From a checkpoint of a small transformer trained on Wikipedia: 8 heads of 64.
Each number is 500 + 50 x the weight over its row's rms, rounded and kept within 0 to 999. Layers, rows and columns count from 0. Numbers have three digits each. The size before them is the row's rms in percent of the matrix's.

# layer 2 MLP down (transposed), 2048x512, rms 0.0903, rows 1708-1733, columns 0-127
106:537444495422482546561516452494533489491519505481455505503405530478444503382468502572491510524424448520621471456476477461537469513453478523397518445490399539475635532563537481511536443552486519481480506379559526529422512472481480515555389518520570487568490517536518495538535512488530543516375438491484500541613627491474478467523504443548484510535542504589585528635424466573489517448490
099:408572507456386399539492497557490582457477478432502442533544488434502499561522549489518426460560526489506576456517555467399570480457450481486583478534606544471497435434505610460566561485482441463518478417537443458506472518580475555554490527419545432595484453480443427519468420478482511405495515496504602542524605445508508476512548514400495549550483506579487524459439516563477519528494
096:530499475485526533490474471549483384574503464541555529510515445539509579452624510444462594506531470403486466485490477510492509537502508452478440483475572588517509486506485513530556411526530409497420553571488535479571536455535497473514524487465466553485440544494434475454513489459554483553581458505442491460457541596522614484484553462429488429597495448505401558450376545562507442525554
085:561468558468571532547491484494581495441497456443515547528426539437518423537469611592470441496480538469477502526399516516544581530504420402525471549499418564441478512474404493540532472525439538543528405379477497548475551544479491529510483509495567510523506480479395494515526494543581508511552465518500433504427502493512558497451504464486449521412450406514465537540578437541509572588419
098:470486474516460534575502467490551479515439567493478547502482566426628486547460434472524458472563561474461454420489528559463463520512547561564441480490496548390398438610507478512495537536491513602509514502497562480513436492438500477477511541540458504473463498560509503591533456560505474477541505407456540517446485492447570528526449532514429453421523518465500487396518543488436593485443
100:555470526595488395515458504456537537520539490487395517475540467456458469521491546533608514516562515509535494495540518497533531461472533468539514493490526503408530473474583458617484573492550531524519490512508546477513483459483485580511515529520498495525477500491457519457600472431559492584518519530538518576546548491495524588527483514634560461542550458498534409565426521514487554488548
104:505483545492484470526523548511486446463569525546378497628457541513483474522413454522456460491513471397487470441492512485650423441457559429552562423551579393631564538449559414459432546471535452543454481523498618479463496457493469492525548484435454537417506570417566499437479567484472531496432508601616521509558354417561481537526492384463456521389573551476484518518526458534613443472535
093:502512513448532539515532575547525520509509476501444515405482517601491482466435436510595498502484563534488525508553485367550518543543453526453465548433529463533532485497511449522501490432323424434447483542533458647567514456543511572416469463551517362445508387526469497560429540541480400416408443496508444534476652479502531475430553569527445604510581492471423554471475552436502508650511
104:466519505427472528529468519481488447466453473518412524515428508511483489453563456573553460497444449478451503503369438532402452428454622477510472538537538497493490504533485441575598477574461529470508454498446457471492533464501416571437564434502447485455469550464448494627517569513521493552454518541491452517605457484472479561402458464507600473503661628476520542542464447570568483399443
105:519608473508535506507441568511481527544523467514536509530447504554486395487471495469479490577550481487441505561566619528433477484572488487544589472513587481599507364471470580555610480499469434475592455458363541499540537554558465585383470569510477448473407499541553543527523449536432536563559608501519552569437465504464562476441495505493485446513556499523417530534534485512414435477459
086:529536508430489505533534483484447525446492519529482487603552615551511508539492502510459457556532458506573519437546471532496486516531473515576491547526494495483504494487496406439593454481454553619460499521515505491452533468442522459468483489520533518585487425470519565470444446538498493582518469425582460466543400378503389487438487485542422415485464560527526503505535551506448499558492
093:488460469549512486501510515442598519458538425544579525558412515639516546451430448556508461583557580493540518513495500526552394536515475491579531487469602478531464510531500547562557505488533472595433466511469563591482496454492492513498480553596534482528478462424529511462493516512541477487491547493470418478527647526513507472487580445549534516508476492521452558475422546462506355586522
100:551462491571472503531458514504459465518473466564552562529472492390500504449531474500457447540556508447480449445510565417500588508422546464518625534462572536383423448542527481461522564441456443502680573556486478582432534502568565509491512522540456424522536594517523481506471515514445477521357452574531478371536509448524465433488485537520492520466504517506454493496453444522420529429482
087:500428585483538605483495434556482571488499639531516542621467539490514420540515454514425448555498561445534546486454448491488526506499535517544470590506562536475523499497508508491467545579439535548484440541442405468556592528605509451521476522496513542419487632507399466486469579539471467494565468425500453438507262511532481496490565429410435385423464506462462569542521569512522552457440
103:495532516511524468487570482514501495449524587478484525561535500457520482467480512564448490575570542449404502524435473546497509522532547489503444508423528429441496584542424569485621535471476538420474469457509590499538508447487479516442475505441602474416555493459464439546524539504455430426386478498572480538477564516547435513442426504487438536517492481472505580424515568492489466490494
090:515485482448504473572617431470476480564432438534548525469436612502419400516545471520594485417511610406452503574473398589479506520499483521551503526506528500517512497574574519525465430557499472628528564486564432457432442427446514490507488504493538410525490560473533474512498556578531466509527495428454552562570539540570438584422515534536522540459483506463470526544469593539516479493522
105:479410424467562524485550496501502438553499574541411505514431481461548495559459587545479490451521425463595459490575435477466525509532452379441558484451534480466545456464495498579518531548540506461544529430431444516433440492515540474395361502565587468416519496555518501578509607482505513442421547501452547500447602511577568443465554501549544538446448508543425543557448432539470409451468
102:514518497518515454469478466464520509550463494464505604596475509489409465470505538587455477480566521493496517597514381522442428512586469433565524530506567601465550444530495554545554481444521481511445551385463458475584470465523463586426477515458556588574457557558445498546558541518552523446448497476551487451399567420521393436511547467490441482479519528455575585552561455552396503518479
104:462510471418413428494510544417519502433594478508622460559467488553498463509454465494511434436531494520454550565533543404525545422516441372457498462534482448565417535495487479428507483471498526613507536477537513543523450497440554584453430477429467477516598498477422444463577550534448578556458556550420537487519498507485396527502544579521441348573440566600536490485434476565449506476522
101:480470591482527516489541534507506564573508499474413505496568534427454550459504461493578500487484566426470434583552483378534438547439420441527575618490556434517502524536535417541549496510500570445537441443508506611497482522562539466468531444420499535499483511509527426483561478391486584350449437491479499511554399492496448419480411483452462509410570511436526494474561482495431528518509
095:486508543499515483545556488450539554533456493523562481500443388473485408491508499558450522500539437535557523551532498459505399559499506462503564507554574506501437522406446455379467535466505556469451542543497582444515513480461447548507492429450602424402438544468460463412456526551437539461477554426440519533545557554579389438508524415503442486400560469449576471504503372531539450533491
092:415471459497526554477516459462495487414512472516387516505440478392575496430488466394438553450451513523514507558497463477529501498553509456480436526513386490495390544563478558532496461514445529511544495405443491543443626597487515494570557495453453517467524572459429460513432510549546478488496418473487495479460499431539459519456371518484457560485552509503484385452554557361607507488454
105:527477547523465444427444512512524550559439520512461458545477471417538516518429453492481448492576478497506454555500477533481467482467458550446573431510498555488493485520540407516503416482442446543512466546453526442437552456503499542505360525425475456424573475481525432518480434501519571480394431536526439503504586403502422518455508545526485594397467407498455485464525521453578514535442
104:538500539503551524503495532489560428438480436452469481441500544502552514490520438556489501552471527413481514560507474571482448546482522562524380535501412498479485486508535414533486551501459475566554519596446522475538448517422527430439487534490540367563468467476506505537509379493482546529598489513496467532442657449512472559456514581490486421528493483466524518415522533483581640489409
102:505573516491551578463533509588495429496519494484565460529538458549483462600518551522454462463460407519519461515483535546463422541546482432475515430460489570507529470555487434526467476479475493503486550416515465437415537518528518504596498565530544594532559449518514470538510532477555448507540484529498482564457435514513517542551600470447446529545520477492401599543532529514520473582386
102:541487430507431527476433483500580440537533470503426397487414507508386501554427550463521606569496535525472468538447473486464555424446507478492585499532583597477575512427460574582602567446573444489496428501491481562477402519508502507480461445515417512450570575497492518490462413524609458461458501503541590430530545547575486480517489444531426506518436486472577406578483476464445499461478
# layer 2 MLP up, 2048x512, rms 0.132, rows 1709-1733, columns 0-127
103:482374497547476502505514453641424504468526370620430421493521573494461576531505444583518560447514593510586413502506600479568411486557432445427560461500427517466499504544520479501431570437481414575531368506468548592567536440504594477501594460469548516522497472468486533486520456500451473449505482530559619517525499458486557480461512439529542541422502414449580528528427573491573556449482
098:496424520496452511516523503459469585571538529646521512568450421516479456534508541482404508527569434490465540461581536541526427393563521614482488465508547527561568500519497493469573545509555516496449486489504499480493465469577536500511581578397510546412485481512573582504500469451411537477483526488520600553461516448581515542456499512567552534472484421492479476422458521501516526444484
092:346543469503501549366554477476498574424490586473479662477504456490493448449594543589463576533413476618619506465452561470545540478503474483562400563504457502481526564500517499645490493492485549383518504506462475504512565445533511545493518527460487437451481477513526568532529542531567484530585481427483470540484406533461544503483495500536548425394447478477464512472510397499537483566475
096:521455564518466492476455383427481393489494501533486532546447500510583554581532470435461608583488526431460557486420539628554572466491512451470538427494444500478517439467469452470520431519500521527572428434556382568545525616554456463532544470548495469509479470447514554486568473482497532454419525508500517412513484438514582518438631514538509460505569451486498579571398475562516533472541
101:539587506517502511571539502489572481514452494453504421491460512542478468530433441454457537535457489547448463483539569523489419489416624427517548544476525465470530503481451561497545477549425433566433458505469539564623446407460477474539439470482508449408529519484521539472561509517498453436519569567466491431515547516580528484540446531536470513551491587421513442457626469392504515557441
099:570469489556479528435450538544457550534448520477452486437449551532481478547499512388517561427524531464489510460486634563474532534557546517484472458616505500473523464460553523524488473518589442483405442607550481514513508503489593504526487524472486531527528555524512556515491414497530591513570526460473527469446456523532558474435427513491454469483396581511454515449412502546457585447505
094:430506484571523477418439499374536486363473529561525505403482491446477491579579467396497425526548479481560429486493463441510504527505490562554437481452522471432540478488561483548439454579504474595414567426482490542501504503457644516472480528501509461329492493491561480485470550503558511453458456521462421485501538456498466549453443541502525451538443495539429477530471513412578480430469
110:481498445526498501467477547503522482508457506605400557522583426556391609447443444542552442556472407511527534461487575486458512509435462489638447577532539558551461454559388446475519592498540422499576423478493414561521504510557471471624447458520516558465456462578492479521493457562564519635534479479622565480413552415452453522422533605574503483506578541524451476505508533499592461532424
103:436472537516469407423640464478504501523462517500440585497427506491596510524563477552507541515438469490536461467485478590479436492465384516545499446484418556458470573494452527495540533508449441535494547443504488454531467453477459488516469592514612581466626503480513486478496530388457427535442521524440471511540520528515470536511448522553507529491522512452573421557476556568514550449566
077:417452514547476519429545532489486538586403606451490475494469436424547555544506499489559486549578545598527558534484470517517562552436488390515468467519464445505438524482437598469415458516480547390430513504533530586477587502525487449442400402490499523499524596473421392460578494539518579404472513543423540535533369500457511543422466481551453586519521503476516512512520487452604500509506
098:557486423470466515557433388541473550492489496491563482431488574478507561514501556529504569510492614554533481529440448530530418452610467480483557541467540611569472495467434489471433514468485481425537513406464456574564496494463528448463465524555441487549463528589527598451510488464546456499439581491450528519529474553426520512495586546516563556489451528581471484512437475485584577558508
102:440522517478435545453456589449496457444398516502469409414522549570566463539541505522496548502533531520455420531544484607476477510503467402523542342514457480565512524504481460570600623590482475492514453519523521539542541501513468470467458520525576494524495601533532509419499401495564514457524611476436447502545475534569507569496460489441468480504486542508505545401542522540499521475479
091:476522552516478504360535544536558529456459548460555563441498506494525498464456534481547480458507459419451493458521481499436572525488586489458499497552516512516520473502513509506407532467452487535505494523552478530500511512460626405498432457480529507505596532543434541485632416460510516472565505659524434531493541548532582480489491506576491566484473485473438489540521527494489622551566
100:510474422512504478525468495477556494411481520538411460538497529508586441506508548440513638405515540493381533540420522483531559576449504519438360468548497385494551500482563429477512508525448474561489443533488448419469440594413420467524451446445381604461439519514460502530487421475525579592510580525554443521489422479510440469614538465475523482510452531423507521530434498522537523436512
090:363436601526502509382494538533531529470518557555474563524444504542462598423504430517522465492514518459468455520569487543538425554540620623535564475472561585527518538584553513497530532553610498544519468578527560605490536572463506567443451587450532508533478416497479451405503532509470438512560564507583466464568406489509488454533469556576539450544450520612473523481467437442553546501428
099:523511560553552513403436496415427381487408478496525540459460503495552557470436521597439604361421503470542482565530459501514447508466529513465452448536503461472481499598602494541497468475496538375580529467472451434492513454525489440437501470527532477490578474522442454454528427476487543557558584578524429429512536472551519497503495474558512466395541563428514472445496412490584570512589
097:427505529488512498486529438484630535585537500424526535484472492429557562569480577511483502550567626495555464548540414519404470521464402521583490536516481503515505435590521495497580367486549532455547519501492564521536614404464459531472521596589440467502467501525533405502560480501566485557482594501491536529467521556594501495532392453495496457436498586553526545484495586490557564484398
105:518567583561516526437515562524488429410448460491487568420517482496469550422545526479480572506499499440512491526508472478489505524444324440482473472462481471415476473567586460494508432540595612481505528521422597508482551349514563503547595534572517447475512473543438548494462505488486531492440512519561353538433518457520499595480466565482496415439478444510446389516534461490371468462527
105:540518480469411519488463434469496481503499596532476562582470433378412427547465474415563497529359470373501564504612481544532458516462480425559458570509441465544518510600566487492508596548472469481567468628497468430475500444442464468478516513581381464487536391457453521474494426567416521533619454499589499480557474524555543430458472478506511483431437425536501502511477646487484511472459
098:477440385516463468456377507538457549556469549445393524541597578462577422578543549571528454583453481530543480455571506445404544571528494537439468560478533549597554453435540423480411481476487513396571444522493429545419468490461467581579372506502458416498469443506564447502523410544564459475517521473398520555470449455542503479527496576495512516494517468528529465535509519468466514418548
091:470490490481501525489488500469451396486535544502531538615517545565482498575574506502497508543555496498499489473492546531545529481475535481460480544560495546550564421489484523525464406537559408430527463508448515388498439537419541404527520420506536609429512460454539580578505511593422534500520562515452524426367601519481460469525477512495517504463514477447538491509371577554439513481506
106:427481435557507498537527480445503438522431597519552562539478464409446610590487406502533538536539547577428505539490502520539533527554476518555535470536494527497489540439476448489520551463573472484544415489481414544481512529520525503456557554513597521509458540381537560508467411515396604554524495462422558383506539597548466383527472466491497479559495542459515529462440513464483553394530
105:480498468496424518461485498510502528466495523534493447511494502436473480606493552497509528455467548545459488394595441476502588511483590464507440412506521569533474540501492460423586548479521420438471531548401463613563559516499445542451461589445459538477428566595477446472549488547476510497449531440516560541504495535499493509505475592574513525471363501426516496459480518484506574546522
098:534563492502442431582502602402503517497534549544375404511518494497433564582400449541436585605468527512444490469520413458501524536429543616509443490446508582490526498503461544528545385448421465512482557550487489496572561510502559487534500466511559460538538508422571492520418507513468510525529443490462516459503530419463481414450548460620491596423459447504549430468468458482450588505519
106:492552542543498407553429532478526469518482537575554465505514477474452423571483552524500681678496511476581567577524505408455464422465527473528507479561522446495587522588561469504487499458514499523505434479447459537453495548496518406426468535566505509452530560429454494495521436542452489473463521417536569531474517540520407505489375416598542512514422443518562464553499427453499523543504